Part of a small language model's weights.
Size: width 512, 8 heads of 64, 33.6M parameters.
Architecture: RMSNorm before each block, untied embeddings.
Each number is 200 + 20 x the weight over its row's rms, rounded and kept within 0 to 999. Layers, rows and columns count from 0. The size before them is the row's rms in percent of the matrix's.

# down: layer 2 MLP down (transposed), 1344x512, rms 0.0226, rows 292-295, columns 0-127
# gate: layer 2 MLP gate, 1344x512, rms 0.0638, rows 293-296, columns 0-127
# up: layer 2 MLP up, 1344x512, rms 0.0658, rows 293-295, columns 0-127
down292,090,183,205,200,201,160,176,249,247,198,191,214,182,166,187,194,157,219,200,224,172,194,217,218,186,260,156,169,232,227,191,165,227,228,218,197,189,227,200,199,158,191,176,214,211,209,233,213,204,210,180,202,188,188,195,213,189,204,202,207,197,174,212,183,201,189,202,222,173,197,205,189,183,207,232,203,230,183,237,176,224,230,207,216,177,235,179,172,204,175,208,216,193,182,196,221,205,240,209,191,196,195,231,207,195,183,172,198,206,250,225,177,207,183,197,167,215,182,201,210,200,208,183,163,206,183,186,187,207
gate293,110,209,181,221,201,226,181,206,192,210,204,222,206,207,212,166,181,181,226,232,200,212,191,223,190,190,185,169,210,197,216,216,218,228,186,192,195,216,199,189,235,210,234,208,204,190,235,225,200,198,204,197,198,191,223,232,190,191,240,205,180,214,192,224,193,201,179,203,189,192,223,198,210,158,217,199,177,198,214,196,213,207,172,187,195,214,188,213,201,191,220,226,194,220,202,172,202,173,201,191,205,171,195,208,198,232,200,204,239,193,211,229,166,214,160,194,203,185,223,195,203,205,205,165,188,205,186,220,222
up293,109,181,217,214,167,189,181,195,207,204,262,226,189,219,221,211,219,176,158,160,205,183,227,179,216,170,203,206,174,211,205,173,219,193,211,200,242,207,225,179,158,217,198,179,184,183,226,195,191,198,194,211,214,196,166,196,211,190,210,230,173,190,156,178,198,188,241,216,188,206,174,179,190,190,192,195,197,225,211,223,167,187,237,171,211,200,211,214,239,174,182,189,169,219,228,192,206,195,226,195,187,183,202,213,180,201,209,192,170,215,189,182,198,211,227,223,189,189,178,202,134,214,199,214,226,166,223,189,188
down293,102,205,196,182,190,203,191,210,216,158,171,187,169,198,188,221,169,225,242,173,225,195,213,222,194,217,221,225,225,211,233,213,181,183,209,218,183,185,204,215,200,198,215,199,217,229,184,194,194,199,147,192,212,181,230,219,192,180,198,218,196,223,215,214,219,223,194,180,197,190,232,197,197,218,220,185,192,211,174,204,195,175,177,207,189,220,206,212,204,177,204,192,186,239,168,207,207,179,176,214,204,189,226,224,193,230,232,241,197,197,207,204,193,218,183,220,190,203,212,207,200,221,218,252,162,209,176,201,189
gate294,103,192,174,206,181,188,207,195,182,217,214,171,181,201,182,206,222,220,204,179,222,188,174,230,201,274,196,207,209,185,199,218,194,206,247,186,197,171,186,170,220,195,174,194,206,175,220,197,218,185,196,213,211,190,200,188,165,212,181,165,215,221,167,186,236,215,196,202,192,183,183,172,254,188,206,205,171,205,210,218,196,192,222,230,185,214,209,194,209,165,207,185,201,214,189,202,203,214,164,183,186,175,184,173,184,203,217,169,185,183,236,218,195,180,185,226,207,236,205,194,221,211,228,176,193,171,182,214,185
up294,101,201,176,224,208,187,225,218,201,194,168,194,181,234,214,187,245,199,246,188,205,231,157,127,200,205,219,203,189,230,172,187,177,238,201,253,210,224,171,202,190,192,223,230,224,187,208,179,240,182,223,231,217,190,189,209,190,209,170,221,171,138,175,210,183,207,181,187,184,222,189,209,190,235,183,214,205,208,164,194,169,177,188,174,234,187,181,169,209,191,220,209,185,192,191,216,185,192,179,182,195,210,204,236,167,192,220,221,236,208,161,170,196,219,213,205,208,194,237,180,212,218,215,206,196,202,219,221,209
down294,098,218,163,197,165,182,183,192,205,197,190,215,215,192,183,229,209,242,200,186,203,179,205,214,184,199,208,157,233,214,205,204,231,196,221,191,251,202,207,181,224,185,190,178,199,164,177,200,214,202,187,184,229,194,163,233,182,206,207,182,181,216,217,213,196,229,220,189,218,192,191,198,219,220,185,198,194,171,195,205,195,206,216,193,201,207,214,215,182,211,201,190,212,202,192,187,232,218,211,224,190,209,193,200,196,224,204,217,177,220,219,172,173,200,184,213,184,197,222,204,193,207,184,268,231,208,215,214,176
gate295,103,187,231,208,201,207,215,168,161,167,194,221,185,178,209,196,177,212,222,202,219,193,209,206,205,229,194,159,182,215,225,198,203,210,188,218,235,187,179,227,238,207,199,220,198,184,202,184,239,191,211,184,188,192,216,193,185,175,201,195,197,196,234,192,159,185,195,181,199,193,189,169,196,209,154,170,213,173,176,231,205,190,195,184,173,183,174,205,198,242,212,181,209,208,210,192,230,191,211,230,222,203,193,239,198,225,168,145,189,230,199,189,206,174,189,195,203,221,188,200,190,192,198,175,207,182,194,218,173
up295,100,205,198,206,149,203,197,195,226,188,196,195,211,223,141,213,210,193,165,177,135,228,194,185,232,191,181,235,205,185,177,197,196,183,215,193,200,228,219,178,167,179,228,209,186,205,231,182,230,197,209,220,191,225,240,208,210,189,209,217,198,209,170,229,233,213,209,220,198,217,182,203,170,223,217,192,209,197,188,215,196,218,199,205,153,214,225,174,154,174,218,208,207,212,202,220,191,186,192,186,186,227,183,219,192,194,238,205,212,166,200,188,186,214,218,187,201,185,236,177,184,221,220,168,153,203,201,196,230
down295,106,194,198,216,197,175,186,187,224,184,221,189,186,217,189,205,190,162,234,215,215,207,177,202,171,220,193,214,222,202,193,215,200,165,158,205,208,187,215,198,210,221,225,200,186,218,226,200,187,213,225,201,195,158,209,214,198,191,184,210,202,177,193,183,199,226,187,171,176,234,197,184,209,202,189,176,196,235,179,245,203,233,205,211,203,197,182,190,198,223,192,189,212,199,184,207,177,199,188,204,213,206,161,165,197,195,193,213,215,200,187,160,205,200,201,233,208,221,207,213,217,165,173,175,205,251,195,232,178
gate296,099,228,223,194,185,190,180,212,191,154,186,193,211,201,217,180,184,197,173,132,199,158,208,204,214,177,180,187,240,203,218,208,167,186,184,219,210,148,224,203,201,210,218,202,195,237,181,182,188,189,186,174,194,190,202,198,180,192,236,218,204,204,212,173,207,189,207,203,181,183,166,176,165,211,254,236,236,232,224,206,185,211,193,184,187,212,209,192,214,220,231,234,178,215,199,163,188,199,198,204,209,179,218,231,225,185,183,192,222,214,190,192,204,218,230,194,179,189,221,213,188,191,226,174,216,213,186,185,189